From a checkpoint of a small transformer trained on Wikipedia.
Size: width 640, MLP 1280 tanh GELU, vocabulary 19470.
Architecture: LayerNorm before each block, learned positions, biases, tied embeddings.
Each number is 128 + 24 x the weight over its row's rms, rounded and kept within 0 to 255. Layers, rows and columns count from 0. Numbers have three digits each. The size before them is the row's rms in percent of the matrix's.

# layer 10 MLP up, 1280x640, rms 0.031, rows 614-827, columns 64-127
099:147135143108119100175118120074111102131144121175128120149129096145172133135131157124152126182157102084140154145139123129113122137118160128099109146172130154113092089150072171098128108132125143
100:039105154103135138135115158147149142139095125120059183136170128145104137135112139125179167140109098131165179127136109123141124109111118103113144142137141168152142085101180102147132134150158078
100:096134151122102140137183094180126145129160145136110134098126118138095120124153125186118154126109115159090136154128182126148137149146114117155126154147144104102120142125105161110111138106117101
099:101158143068142155148122132121143136091129154110143104128183139176155123109134135168152115175153082150088132160106090155130125141130163129141076110120140119138157140159138128153142144120129098
099:142138119168143141129126119103127103124150087137118148149116126104154125101181104087122133117132130147130119118126135120157159116106125151097146172116128139161181115138138154123109170162092089
094:114129117161166108121157119108099130120109155128093166145136143143119111101109131107120140134119140154150116131076158097128096109167107135153099122138138149081135124188101180117154091119150166
092:125112106141115153115165121066112117134097105168090123137046182117184131120111136148172153123114151138115160141139146106080107100122106103133113140119136107168141102109138126113155122086130105
099:129135117121147142155135113140121147186141128145168146114148152101138107147109082109112128108134128097132155113097121107089124126112057167136106124133079138127163163112135144140116171131106105
095:196094094152174143084113180093111140127140117130105138122109129110114122111182100136148174114140107097115136114123165118126177108163084102133100078110098160124160105090114165118143136140119126
106:107112093089155124105137102184148156165132129144120137096123116130107148136080096125117119121128127153140126133165151131174139184088077148175135127128146103123111171135138122120136134080147108
103:065157165100170137153129154134120139152130153132134136125141147122148131145163121135152179144116139112147136113112108123111095172127087118109110134085118142141111161149197103170140132086149130
103:119177139136125152122156169107109148124132123144146132103104141106143136126136141160061119171109154084136121165109067120150108154133118114080135116163115146126105191160185149125128151091157065
096:161129108092135110167126145158138144104117127171143139116104139137119110115163106138125099116094153126127144127138129159098151150115129127169129117178113135135148129162149135118118146115123127
126:108160143119127103182170106100109143178130104074134124140132146140124087145139111150142138143132100095086066121114107168102157096123146145135118163151104135087124164176102139118119119118148148
104:147112108099084168135140117118121142118088107184152152133157116128145135079181146152095133114113125118083201146121086134113119110128148145111120122108152137116128135108133127181108113102171098
101:160080124150144145109136100123135102129106159126098158182185132111130115123130162174133130165150124143166111123074122081147110139127118105123120095148117156129178132140170125120172168123148128
098:118144147133132096118143154091113145094110137118137094122142165135155149135120117123104139112125086146114142077110145120124114137138144061098114142116097110170155147121162125148145147151109137
094:120129101151138128155106157089123123105109114119130137152114123139159136172173133143138116131071131174152088125124152147078125179153139107150135103130076097142153107120123078098116134146117131
095:146140136113135105145137114118155191099124125146114097115100115150141127132138128095146084147107084132120071132106142154162101107133071096132133180133138124092159102133160122123065119159123083
099:144128148138117116121097125100135092115135152109093162154118161175097153091115075116113070133130119165093062160145117130106156085131118109131110132093108085153127150101112122132157151096112134
096:132124160141167193108140116086120101132123123104066105115098127127176125110129133097167138137111152162134115161157101091162195125140124164131171143109157129121118142152127092139133131146108117
095:128108153126133126152155130105109163132143131119149122125102092111139124114130158104138147126132141169130105115131152101107178119144122132135068127142147178157166129182132090126148136082158098
102:121086140121123137123116128148127096127162152108098106100145128074111106154133174144103115124140136131144122116129180082090151104104131148081115135143139160110152093135137124091135099143157131
094:114139108177107085146126131202151153094116124151121135156165163141180101150113148094172139122158138087135136142129142127174118104111131138172105115133143130126161147146080176090145112086135124
096:076115137090122140108138106127126164108147136131120094113138147119141108132146077091094119128145131146101117102132146161139172108154147160096104153097117126116152130122166164076129102111106134
093:128113098126126102149118172118089130143116144147144100123125096157145186109105122167142113074131151166094128116137101129116130151116126161118107126073049107074114114102154188104126164139106132
096:137157120135133148133120161141116136110101143132103129109129117142139088123176123108165176147122147099168120119120122127127110110131119163169104148116091100119126152154141109146130103049162145
096:160118151131119139146104096140114129121093071115103129146138115068140162098110157126121129157143083113103079112154130117144165112133135117153096136138132146146129124090075127095126090122135111
098:102079120129117135145142169130120102107146133154137159109120121160144095131132138151129160150120128129096146123088129126126114154113088143124110104166109119142108159135139105118190126144107102
095:108128143145087106103135135123073119145141125143155105102154113171123127117111127129120123136151155088083125179103157147134126102183138146106109177108146111126129096107117120094130132139128107
101:142093175137116164085111137169105131180137157150077116080130100113125122178164144110115138143150145091150119135133115132136130126135113091074114075099132125106104096150113110135139181126146123
098:117108152109164141134130203134141093122121145133086117128132107143098102119129123114133153134148100129122115102160140135159085118146100148150143115159081098162146116154118121119129126102145143
108:123162102148178111141122136122149130114126111113109139113131105144188123136128131086124124139109137136092164105094090152164104100090124092160143125140148171140125140149149149130122140137157124
097:088143125161129111132118139141124111097122133117129160128119100164101155142137090100114155097142100165114092128156162133170128131131105125081143106111126099146155122169090077136125134124119150
099:137124132084142116128133129144109127129078159092147160103171109106121102149116135116130156131122130122144087111114153143083148175104132113112106164130112094123151105135085101130123141125141127
100:113097135119121104144114111117083132179081154130081151126112130132094117150112107119140190106120163164127162100120098149132137155140158107152153109097123139150112122101103138132142121113124142
097:137129127142121136127109119142153133105121121125104168122177152131127180143141136174134106138152133131123160136139156154122121142095134113115122090120120161093106114056133137083160156210142170
105:123155134159152111149122088144156115124118083133105131112118081127139144130095135141155125103131120136125157113192049141133125145118104085101157114090127122100105138168122149124181175106164136
126:154133132120146096141133143108084170128115173131158156102116137108180137084168120145109100134149135113133094147081136089064117145121129119086104123140114160148121098119131144169113142104145086
105:118145080077132121132144107110164118126126139117112131119144120164124123122208117152149137122157120122139142112139114090120143097118141145183126121120188132135160134174099149143160142144149158
100:151150112115109150135091144142131158093112113114119131115127130111163110120132127142064082103145149121154137139118147088110125097166148136129136092114173126166131123116156104134122125114121092
104:151105138142124091112144157118123152114123100087114156158148157128104096131091134115124107140141111166119156093162115164149133123125082153127124104130101126117114114164127191120170131185123129
091:156118121125187113140134139128137129156113108143142127136110106129112134123087153092108103168129081082097139154132118116091106118177131089146133102124123116090123125085105130117188133145109156
096:119084112127117128172105129144126126176147130132121096162131152135121118149135141122152142117136117138127120091105099103129136102168132114100129106129104131118148128091180146175155141086156111
095:138151106109159138099144138124107148129143140127124151101113153157139121155147120118149125126180122105084119060152122147148192153115086070145132117110104109081105150146147099163142140132089089
093:131119157087143158154120127113115136131116109105140155130135125125099098087114152079152106135172138147138098147139138092124148105148114135096111165142137144130193124152163126121133127118162126
098:121108109150137130124127113101162158188131082127125150159141099084103114123087125114123159167157142122158094119112125125121156151176129096126102127123153122095157103112135165112104141146118170
098:172131134109155108069082145110143175143105112144137115167145136134132148143171108135107122129118141169140123066160102145156147132173089112114122145100161158164104147107129121150085105094107135
099:063115117109158111160165147076142154141129100199063114142119117121114078144164078119125112122139146146107093130114151096114129126124093132136123148122079139115111171083115142132124116176066121
096:113109109106147157187166123144132134131105155169146101124108136115129140116165154118131129106140115158154133152103124091170153199124101119162125109124073136111141156146149132156155122171130149
101:079161199130163112163128194156113147138166139155133151094129105125180138092128114179135138190141123146128155144104157131121125139144128110126172134129089152102129116106130130118140140137158119
093:133109156093120141108155102145100105142111125103078118120066156139100083126133132134063099085109125132135145122119099092142125120157134140123138139143136146112110074132147108116106080137143125
107:151157147134165119120114109105145142088098150144168153136126150118139147129137143125143171089139137147093128107151118134120103133112125134169131133135085158154145081120147055082118146115145134
100:114109101152166090134134138112117123151135105160069169112135110152149125130133126141158152104140122177107091132092165126115161134143110084160149129159168128167110092133175072115166143130116091
092:108098127076151121175091124083178149121119154137110095117127110126173087169138060078145180127101110101131128140116119108138131152112126142095098126149138145116122141132148139165168151152126074
094:167132154144083081104132124146106141164170136155184092119098138125128124096103109095163135113134120086111114155129105108098117149112074063123137098140163198145073138096186132140128156121127156
099:126101119090131129141134130122163094115101106161129111125109147121108132126145091096085105110114139159099110110119141171132169096143107129109128129121143141110148143141148140117155152153159091
101:129110150126133168134121135160108140137097137112129131147139165178120115099132105098134156118119139100154161147124112128119150134122167128138144083081092117137178176128067130142138130113140156
097:122118133148136096097122122098141109110085107138113096120122129134147130176154109123156112102133111149169139136125113099116103174173148131126168115142165131120119150111150114123085093170134140
095:144151142136130148098118103152127191167105106142172127159110105128093108117179115149139133116135144150128147186129158119116137103082103155161172144133133143165131170169147113123186108125175167
097:149121127092134128158138159165143150142158082125151148112148118133126102149092126146124077102112122183092098166124120122148149127144146129119125121122139136085143112163117120113119139092144113
094:125143091109123139096120135140116105084128125093150087156115123130152091101151129099121067141147133105147113128115132150102097150148107139094166107122097132133131124091172141131099118118092080
099:138133147090172135083160104128116145098124096161123137115125111126184094125136155158124125148139109131159134107169135107154137129142182151078116139147156112136107137117130107102114097153107090
093:142159145104106104106123108150152140129095135094145185158146103094100104092113125158103132119100136143164119085098111138132124153083096160106076092127177119147136138099125117083117106151142163
095:155098136130132161146182086089108118127084121092137125142114148123148070138114122115158128085175174138104104125120138134122148102116184155116129151152109127136177163146170124110141165091123159
108:097105095147155128130110142161119107116150152129094125082099124150110145126086182148106135147120140189145127103155162086126153087110074121101103126085158148148104082117147107123134107129163094
119:152137084138139170076132129082109115114114115141097107140085110108119134135084166100133134129185127155125114124142090113110128066161149157134101131133147105108111140110157134082149110113084135
093:098119107173133096150142175175093139150133137134130111146125093137093096178108132133151147138122111117110123140129117121118133149107151141147102115120165133121164128100184130114111121124140140
103:144146112144145134154175088055121161136168083136184117088131119137138173102135121132154151089103133130085145098137142107134172109126155156130115105139104159139134119110137144148119141120112095
095:147078206128151094105117104110130136102155120119098129149156145156144159144126122152091101116111110113186079147115109183152120126130118122117166134122168139148133138113145076175133113109128148
093:165161106107114150114142140108105119159106125158151113142116119107166129111161110134139121115148161114136118130121133156075158136073128120119133141088077111103169127132123106108161118146118163
097:130136141154121118123156119118164140149128153154129172113137139135135150115112143148153116094152124130087159109110111118166117109125098133155119155096115103129086155090152122150175139146156146
099:123081123116191147085107141152143120152110143134124122100101085106111128108184107109134156152128164154078119138135139110120123061086117133139089126136101097141120152161134085124113181092128125
097:107145144132111131171074113146122119096092132114133145196129156110134159138162097117166126131113130099133117175133128109159114119108174127122114122099160155131110133104145151135173128122150130
094:124070118166159132116157163117138111045131138131094079117148136133143065106080124129175130133132138110126113099120129128132126123115114158122143121111124147133086124154159110151137147153147126
097:154150156084139127167178144108137126118102102120131158132099084153128116139117076134144142143143153085106133143153120113123109079141127178107137167115142162107098091120138127121080110090149123
101:142109052087100136095096126183132110158157128140130111098121109109158114161138160124124105118110123131109124106130114140067116157157128121096098119137153116139115107074147131133115146115133091
094:119109131127140118109128168133147128111144124102120114115176143093132125110117113139109111096121114155112107146101134114168133161149145131122118132124138124097117099158154111118141111088166107
098:105173136108143178173116135112125146142186119122127117155093132105144120092150122143122150093116130129109096147162108172131113100094144150124110126098110169169166103179122131108123095145144112
098:139098165159194106143117182125106134134071130119136101125105169132085133129127157165150148111156150103147113127120147132101069137131159118140129119160154126112046098120134147083087123124089123
091:128108119152116154118131116114120127152152097105147135165129137147125133117087157151136163114144114126094122107141125140148147122161097095128129127151137126151139086100135123122125110090181142
095:147106130126142114106123113134099122120110100128122113135103120128161136096112113164103124192117106146147149142117134069104108115122163154157130102101164134120138078080129093136087109159118102
099:116154130150144134088148117157108151152132185110121124155142098152185114103152146114115130107123126061088111134167166133131186154079174116117126137138148118153106127118120148137112110096120117
098:120130113105142111151084170120131114148117161175152179150131122161111112108147132134152120124136136144097131141108140120124126134139121181139119145156088090145138094119145117101080126126151102
111:109130149151134129121139157172105143150129119129117087170129153154126119126093150181126112131180129127126109144104105135103139120144122127138133106172107095168174116110139175154119193145175114
103:158142108079118116141201125125091159088123109113145132132106118103102116118090134115109104119180131116137129139176117123137115132126120149121131134131127127135116103142145130132122137120107119
093:137121135154109106142103100120123066086155092162108132132121123106139091108121133169149158171117149181140159093114098149164104130135136136114102122124142162118165145093108101148152120120162132
099:126152132154095143126136090140114118172120122127124077102121102064157096165117098076113149141116161110119136177139146153087132152121107125092123141138138135134145157146126097142117102111094167
100:152105110127121162105070129112129136138117113080115158144113131161157101155122092126102136100145080129121093115138157157117124099180157121140142097134100142095111098107176097132136173169142088
098:133125101162176103140129165128141146134111131112130171157137099101095094125119091138116119114138191127155077144131113120137133157113131125125126113160129124166108100102108141145153117102105124
094:089129111098119127103126111177134120067083089172168142107153072116132104151110145149139095110118128118103153130135150126117106167140142091173153101116126131117102147124090107168121137133128104
087:099131142159131124135118130120092122129154153175168099145072150120111093107151138148075109160139116123181092167101171121150098138119111099115123131153129128118148139137151131133066119140084110
097:105109163083150140146140150138095111085134076118103192166139124136072117087144108113128119131142089117165157128142098135125138168112105159131127146093118159127122135125159125119130147165090093
099:141128188095192128106120176132127107147146130147117120128153119146120093169133137110135176125138131143160104105119135064145156109133115132156110167128151106105123130110127126110143081167121135
094:115164199130113128147133141122126133151156105118142118118108153109090142140096097121131148142108121118191115153140115100105130118147170152114089167122141082117142163124161155153131129140144101
091:139125152143105135131102120105117137139074127131108124161108115110126092120084174131082123118121103079111157159112128133120144117085135131118077078116157086146180099164132100122112129137161112
096:146127146114121082155145129142142152079127139113170153132111115100045133146151120115146113094138155124132099117114146145127111140133181126094125096142126117089146149116155135127176091143135157
097:137151104132129141125117112137154150123142106128112138123142166138131148125130112102149106120097120110115130169088132139159116084144150133117093144161112151105144152115162147189095166114172146
099:125159104157128078112177135087130119105116095119106134124154132161128120159119149120108110137113125116117103158140090138125151089120081165120119114158100145126161101161113114116153127147130104
106:115113133138124165143187141117132112136112103134128144105123123211116146147098130111116140143152110114101118150120157132123146122141127115136129106153144130144131118105105087119126152134102156
096:157093114132106124091110143100135115133089166109127130138120099125149126083153140148160086147144121113105095141113101152155103145134173111162136122146069121097121125135176123141104127124123109
103:133164145151165121103167093121123116161125134127130135131172144177131084161083069089107095142089125124111120107150129146137138096153124143133148173146134140168136149191112079126121132135116117
100:129117121114119108117128102150079104082102131133170179128160120134154174129138121179105147099116130156134126104158122124142130092146133137158110184134119137126140146122121128111142181157141069
103:139133151155124123153172137124135151127120100092152122150093123128086122165154143126144114155077150173077169117144122125127141127123140128134135147120121127045128136138141134153129119162126137
100:174146119143154136139095135131159129115142108154143089122116142119098120097110148125109146127070097134135135124083129136148119127169138152130102139168160122116106111131142105151112135143125111
091:105166119101171134118153156120120132108128092082112126142144125106125126183130150134144159105132111133125102107113119105129111133147122119145117157150111125133118115088132114110093148136096101
096:083149135126152163133091092126125123144105132139132149130153135090144103103126180170128129150129090124162130123107091155162132137133122171144136157185132165099109160160060194151159079064140130
099:111138097102102137133153145124123105077183127097143152086136131054127084160104103168120104139149111120128097125116118140146147138141161150082125110134144157144150128116112121129126156134155111
094:134115095132155162137142122143146125110107122111135182173130143112124101140126142140163099081190084143108116154163112153158134119119115105105129118113109150135152104117131143091173157138113104
092:139138108152118136159122118106128132155121116146119098097124119121133110082130100153120118115113093141086146131153116101138113144134125137089148096098125127152144131154141117126149143180129147
089:131132125123121115090146119101152121119141083133108118093130124116161140154124122084122115170113079139168119136141067114134092142173130117125153118157186139142121100074161147116144141164109081
098:118120118099074108148093101142145123075113160161105115099152137104157156104158178138130154099181159113168125118121150109148152119090164137128122142134138129154126133150120069124125163115098162
097:165114121132112150122130122157114123162164119137173117163173131151158157118141130167133155151154117162156155107138114144117136160148086125130113142140135160098161100144121106126137127147141127
098:108104163118154085136127160132111115177118122127121148126131176098104128144092106089098120149105064123133098096127165105136143136120104095133154130138115120125132120111130133126165150112111129
100:139156093147125155146108125135168166148105167182150141118125161102151110150125164144128145151105158192144077096158143112118093141139102166111104106112163143134143082131084113164157114101108120
094:138137131114107128136126067140109138112147101084108141111127080110096131083142134126138125095124123149112076135133169139172168154094105105097120097107119125138172170112166108133137119195188128
101:132121126125094109104157122100095161063103125126097136133148122130116130099096124156111109141129082126148133131128144059135144121109156114113115125157119185145157131107164119143070151109115090
105:136124142083130182099109124117109163159076121107100047122186102122101153135125091165116091101104162099136117114147140103140115084110092104124123139109102093129139158161133112169143134134150116
099:123109135117108126149085124135122169083098130155128094094131129109112125130153140117109112088122123132148095114146085139147163140131144160142149115107136137107140172144093135134106125104107122
109:125157127139066101106137070127096160157122106132147156153123144108139111119137129084176118118140103108099138176119118119127134127134113160152151156185123135130115160144113144118125114124142101
098:166135128106110159140133156068195152095102153117133122157144120115137128109132128171109114095099153146143132164156061122169098172145119117143095111120165124100177122132153171117105092111084105
098:171157152133160181110081106134097109130181090155105143117144144119129113109172141121127117143139131133155113116132183091110151144124085132095157168103133138097118145101149124102176161129087086
097:128175108112117152120083123130106107148180078116136102128141151127127105130136178143100104159139141102131142177145120130118164170164172131137125129117184102155124079142124088125121123110122133
105:104141135138122122164127118122119131123095108139138164123121110152156098114156128141134136117110107142114115129115104151106153187120137185117080149108108142141164146092139154114129137121114131
096:113143110148127103091115140148128111150141106138136106102140112147097149130129157099158143128104116151124169128110132129107130106126159125151099137144116112125105097103146085139110148103132144
091:139120105101132105106123181115109134160168148163123100164113172122133123106127138134146132124110126183180113143108128137104126188167139121140127133112109134088144108107083168153153151154160130
089:145091088148133154135148129127129119139105083147108125145146130161121095105114097145092127124145111149088133140126137116108106168143161156120120139132176139126124180141122135114167131158123103
097:174136114119096119129109145132121143089166154143136131102109130108152132142161123148106133126102173134141073122138184094145084118137093139144125149094155174109138099123104078117105126100171104
099:152139158113128102130098125122119154125150116144124120132133124108116123145109092125118114088119145182166087122145140093144139169100132073128131110103041143114159116112151106100115136147085093
108:123116128163148122119123136165103122152090159153106125075151104112169141152147121132135104127131148102147080142140150193115145105107159149168140111123116128145102137104133155126134119095136133
106:152136119078111115122139139105121092121144111148122151098135101153104116141087164155115168145140159131130112076136127123147170109121144151125150125135089158115155084109128141129071155173134120
097:151151140166121162186165130137127114115140137167150159111172148130129134161158138146136111086114104140126123147163152079153107130128135130118109106114137113118131141157125126136135133087136148
095:135159171110105154137146169096139135091137144121144178118165084169074108119173107105109141146134090141131111117113142092074102140117098127170111115114140091101101175101121109108106097120106114
097:144105157086134127150130119118116117100153135153123113137156140134150094121170125124092132105138179130140106148117104120094118101088137142148138149106147105123113123172120090110088104125162137
100:110152151110132131147099153131108129126110071071110171113109151111112149123142149187089145114128153142138129087172103115143132111122104099138163136091141175118152117132159090129079126153144122
096:136135115106099139149145123127135140076111094107139137142133162146174117147087136152111141169108124129132088101131129123161135132157101099083120110083123154142108122122149099185090130121118131
104:116142141136137103127116123111109146116112112170138112108156130118135171140126113109141131149107137164151117108148159159182132178126151112161121169131141089148163122112114137164142149153136162
097:099086115124115156084138109149115105128140157108086179152170148132140133139142117170154115109134113140135189111084130103120095108115136104152134114149137143120154102135094126134140150150131214
097:099137140156126138124132109141137110149101119147142140066134151106117134113118115122107161176152123129108144129127148113146116126094068107131136120138183145147123154154119111110165094096130115
096:137134150130168108128154128122113083169101127114099118180125088138130131115115141162176142110159112104097140092105144155100133112155123141159106107127098091090137147128156168140179093102116115
101:119074138135141113137148140066121158090125127164107152133104136119141114158157166111180180170134127106095120114115106124107083102142136082102089160059144160109086138129149123135085086146189110
098:145126163143130155072143071099162129109137119109126126124165160089164112137129132166089152058135159163121155122112149113107134110147171115133099143157131115100123121092147127136135137163122188
098:107107103106124142123155127090153138134144123129101123127129119112118146160139136127157157142146147129171161135170136114157161112172080148155117157162160115153133171138150166133101173130125102
099:112090144143131132164120146102127132151111088163161161140114114150082113129097099140122128108136110149135087126098122117152138121135092140123088110132111148111153052142124129110130124121144148
091:148134140144092118154096108079106108146110074151105150124137114122147138130149131200124116114133123098097126100134163136109137119103151097095155124170130140093165134098140155123112151112126105
104:153131126131119129133083121102115126111118111116114120163142079109087139107170118102140169103158122121157119097107130120160119134080109111147106117113128128112148120095144147133126111154139175
104:155159110145115126103156142132099117120153145082080122123118100129107087124147190128119081186164163098143104160122093179105156137170158111107092119154148085151131182129095143124145149130137097
098:106126133129131136135166095123103090193162120128138130117142106098095143115102140107138121099145135146093126121095146143173110162142137098120126142158122155142167149124163145135123167165125103
099:132149095074138158132125093166146133167123144150126153112160168103140123143138131083082134083112118140118115104137165123175141111118122128158128111091181136139143132159138123098099103103126086
103:150113123108074135109151151141094085148137120131096157145120101148155126151127113114080126121136122150097123117115146117115131108149127139110100135157126108159117097098137134090140140120124090
098:185078104097135114083149136194139125115141145142143094127132119108136098118144104117150102132149122116108164082137125149127100115130109135109093136155127117102117131137125144143158129137135152
100:088127078134120116178109113120117116130114167160158150103128102156130120076113102087097111144114137098134121121128092169161137161121076130121140136149146087121114116117143139124124156156146113
098:116094130114100115098107131110097132101150161141084132146153120130154106125129146128069161070125138092130141098152157125116121136120102137153092137124138118131149072122098154144122158115139131
104:112145145143056128101181109135157112130131132153139163130132146127155110118145106131134117133099094142151106112122127127158148075082107179192138118116110157157112128114153161186105173115126125
101:123165107121119117147141093149163128141145109128103138152104128147106120118101138139143103135153119126144115122151133115085137155135120121111093140154196129157136167120139108115130150159179129
099:113102090151108187102154147161124125098154133158132159138149138129150133127106128113136127113151136116105118110144129141142115147154149125160103137091152120116098095143158110100154135143141145
099:116137150101100133160158118156131113105163142122086130149113197090129120102138148116098099150110147147084170127184150115138134133093121126121088087138120122103103179112126105096121171130166141
102:146138132137108184127132137080125122103149108117105128117126136128106136118150069150155146110111153140145100153131139157121120134117114156134098142163167128139130081113116122148113133144160126
094:173140169123123149104119138105142146100122183144148188135090133155161149140098149083110132140145173142144117150131140132131150110144163149160083141155147122126168129128114115094132138118150143
095:101078109127102104117153149106099160136117136127109154101120098141136144118143138097121096097126130073150116160126110113129100095165159117153156129105101151123112159090095135111135125138146083
099:137136148100137119147136080113106078080125157130135095190138130077138142100118154164090105170121131107102097120119110147129128103133159125122130118144149118102166188162140150118102105114160117
094:143125144076155125093173091134130116099165109147155088108132150125153132165129139104128141164166160110137126099120102124101114117134099164175133117096142106127148098157167095132139126157117123
110:163135137121116115142168125136088122114133148115136074126171099143097123125142122122106135147112139159123071137119128130149141112114139115080133137171133115115097145128152088147113132117111145
107:183081127141131146199151136098112096144141136137116155110147123111175134139129092089146072143111103176152120105095143128120114190147125119123093153094132114106151124120159142154166152108173150
106:089086157150158188177119143161163163121147141164143125138086113131107091126147116138143093126127091109105119155093160112138119151132122127143161120120169131125135149106157092133154107117132091
107:161133118141100115153103144092109107121152136177154139169096120120121149150107098111130127110181146165180105125107121151109099141117149075137072141119123147135118188109116142136142162139149132
101:142140139093119113112147141129124108164130150131178126121115097104124161137123145146136137081105160126123083147133132156143151107118152154106148117061119127113159117129155163133064151130142121
097:165138185138124194141129144106112138132189109125153083134151169128169136119115108099137109132143110140135145154131116145132136107168089146113161073072135149138162102157130127097151129127100140
095:130130108132137108106107153155105160113162141152116114145109126152078148110139103094169107186129127150183110117100090088111087123093085139142154114122148090112107101118121140127147100147181105
104:199137136108163143120130145150111116109118103133117111151129099115145150145136113085174104101158083125130147160118149145162163107109132137123093124126123143125150090127131087139106102130115157
096:120122122154130088168124086128108143147129159115109172168149115109115077144147181104146113165108110119119139060101125143122133118118120150126088115154144095134152104136134132118108120116136111
102:156149172129189114118138131118114162089124132194137127176128140126160108097122135119169119124107127173105089129169107115147085136063126128155146089129130109173114106173095128114098126119111123
101:179102158117099134105112122092150115132178174129121142135149073129138124125105167125101128144127092112149104114156123137153132115137139127131089114143124143129131147169131137159165142111187115
108:129096128130078138127129145144109131139114076126138126133139146105143146170135120133147148124104161122174109151144094138104122135162136115149102096081095131094141146129113153130133146145136103
102:148106152128151120135151129123088121123121123085146106135141108098089137116102130160116143135150116153114114135136108120114105102098120160132128136172162147137085136155141104165152157161152092
101:126129141068117136103169131161161107155144082142125137131122120161136175132118149163140168154180120130114141176157104133093106150116095117135095131144143113156124123156109100180106133132118121
093:131146115109116167133110156124090122131129132110102112105139101138133137132149171134108120135126158120137147136145116109154154116134114107114130083145123112158089132091148090139141121162076123
099:111175102135134096122103128136109075146137097116178155099128161131131069096104156169082095127141162166134134088089125123119129152148134149103139120152114122101097130105125095083115135088143155
094:144096126177119122152143149122111103106095145120154107154098152082180103100146150124133173116088131097128103159168102132117170110132127143130114107122099104162114141105107164099086092124129119
097:114145156120100124114136145152119118103095191150104111127122128114175133145157121136121120174175129139141116137139130107108064117137131133132117135138141119163130133130159154088140130111107169
109:145128085130108114091087124160134144136105136151135121082113126098126119116115147131178130133142105134105128090142131113120190150133091112144090131118117122127134113136123183134112136121127134
098:103106152134110166192132129125144120141114131188073156136133175123092144178072134134134149153112118094112126130097082125189186115142092133107101115140110191131142167127121130158111161108125142
099:098133152172113151106163126137129164113152115129153113107140168146087193126148111136111178125135141132070140159165092110149114121168138141157119108146136142164107109142129085092069089096128113
098:141171155153106151159112120164120143183184113078135153118107136133123113139119121109128125126115114128136104152093097116137111156119107150102144128099124116093138126162131147123129102146102136
102:127149142150063147144141146129176143116148152143108114098110133112148143194092097129099126148139127165142109108173122104114136198124136149077121128150139127087118122115172167080105099143173103
095:150103112116139124157123124084161126093092126143149111181116096115092116118123101112120132131142119118138134134117073159141136153146135129163135100194154120106152136120185137112144121169141121
099:140164149115117119116104115137116160146096149206083122151093146127150114157102164149122136134169144111118106125125122123110126142115077163131117107119173138124093144138097103137132156127089115
099:141134151178136136108121126114104113145136129103146178112151105144143095171078116134138150141133139132152089164147108145125168160118135144134117143173146130123134141153108139113092106137152136
095:150168134127122109136117095157136116151138166152199126070134117101115141132106108100120115092103173123148077134139167143117161093124123112165132153130110088179178176160114111109149138137098145
102:155137095111156138096121128154132151120128093130133105186134106161141131088109173180150159146166097136081145117117116096170161131157133139139099103158169122157134173131204152172125144079112125
094:136137123147131107126127092125145142110119085137133164144146108105136087114106135141138151121156144144080133101114115116085126106138134144103107138142114133119143108094126114107069161107123148
098:093091158110124104118106140110133175153154120141133162139095191105114116130140139153118152109117112089116093099211113140155154127121092135119075088119096135094129094149131152127130135142128108
096:121116133148155089120115094111158093119110112115126128085093103135152100105117108120101164100157113100120114174143175125108128131058125161153141112098143126115121144099108120160104169116111139
102:138124103084141096156164139127111146113164130092104170109118145141130100126112171082118097116093098135152097090121094164133071123120109132151160144137157142110150165148140133134154125114136127
100:128178136161152147138136117132150114144145158114116189126149164152116095085124136131122123116148127209102175128132142158149148138139167141170138089125096105139152113189090160103146108090155111
099:112143111131156202126128073137145121160142133129103139136152089127122116155100143132139129126120161148128133145126136143152165122093193124129135145135130108189142133104142135122122146086107108
103:156138117188105130125150128107168130111126147148123122125116153116168140137112180125124150116115131096141090137179113109118139083059125097110148125133100119136139166121169136131117162086145094
093:106106148119160102095101166134137144152141148126134119107173157146139108163135201138139115165151114144132137146118099108130122121145121145125116105175127107134138196139109128107125123139150128
121:128162135137153185077095124158099100109104113136152112159121142120130137096094135148136124085109132119124144149126162123154097166158153139154077119112105170071124144131122131141144119088120134
102:118152166156125129083151149139140174137159107122123157139124112125159135147111129148131117119098172137080119110077072099112158150098093142121164103109136173174125100119124100185111103133166127
099:120170132129143105124159104121121127159127091072135145124152121138114124145148148109128124119089118163164113145160133127099156095149158098138140108102110106172151161084111125089166188132127118
101:145108163169145125117098085123099146123162149130093092116173121154119068115177139086154112111129137123127119136125130156138132139138123077128116155152104156138102122143163093167106122102154146
102:144117116112126126153095121118097180128146121088104095138116144149083082143109108183140115080163122169105136125145154135123100098127123163111148092114152164107145141087132122147093147089112140
098:136113113134137153189093133120086161136092145112104085105095107157125089166093139102136101110098107150130130116122142145120131096105130144130101097130149159120079134138130134142113123127106135
104:161150144161154183098153132091141099101120122137136150149159104167122126107163179159123149138131115127122108101148125147108155093124114117128169117097093115142085162130111164147102135119102118
097:138131145123157162140111090127112081121117156120161129181133109159082077151108084116100129124124136138121126119115154147145126152166090096126144143131146092117148095127143137133121111144099104
091:148104112180109124135136111128126129122088122151165128146149088139138138138098109110138136090122146137102112119158117102080120153144133119111150124164091093143100147110079146162107151112149135
099:147116124164139135121133172142111138095160066134194126084127139125153168084128175109146098151122086100159066152099105117095100134153128107091127109163137141139175174166104122140137113138166136
102:117113129159131144081170141125138135109106132180139137104094162113157112086120131123170129153156141140136138117099134136136119151126163136120137128143143138103155149115148120128109141132107153
089:079128091107137140166189080104123092142080129137109167121157138134144133166143097133106143123099134166155115130141149148077133154147094128074166119115156116141127082078132112160126137142121131
095:098128170180088104124121107113129090138156115178115137127101162126155107133102133119183145131152155134106133130148124127099117121174116123174108102138129107151097131149099089109099161093139163
098:112100173134118130133097175170101103113127091092150123094071094131090099065140135091072132119145108153059123130112140099111097132058089146097134148135151118130167112133118093136161150115093151
098:116164147160126156112156134126129099122111153084137135130114125134140122109144146088113145141148121121073119137111116170157102147094138134125120106092104123108177085083124136139140103129136134
094:148132183141112142130152122142102130140134136168120112148085151148138089139126191139123123122110151115132096083182129102133145104108150136103122095111139146083144116106129147132133139129101144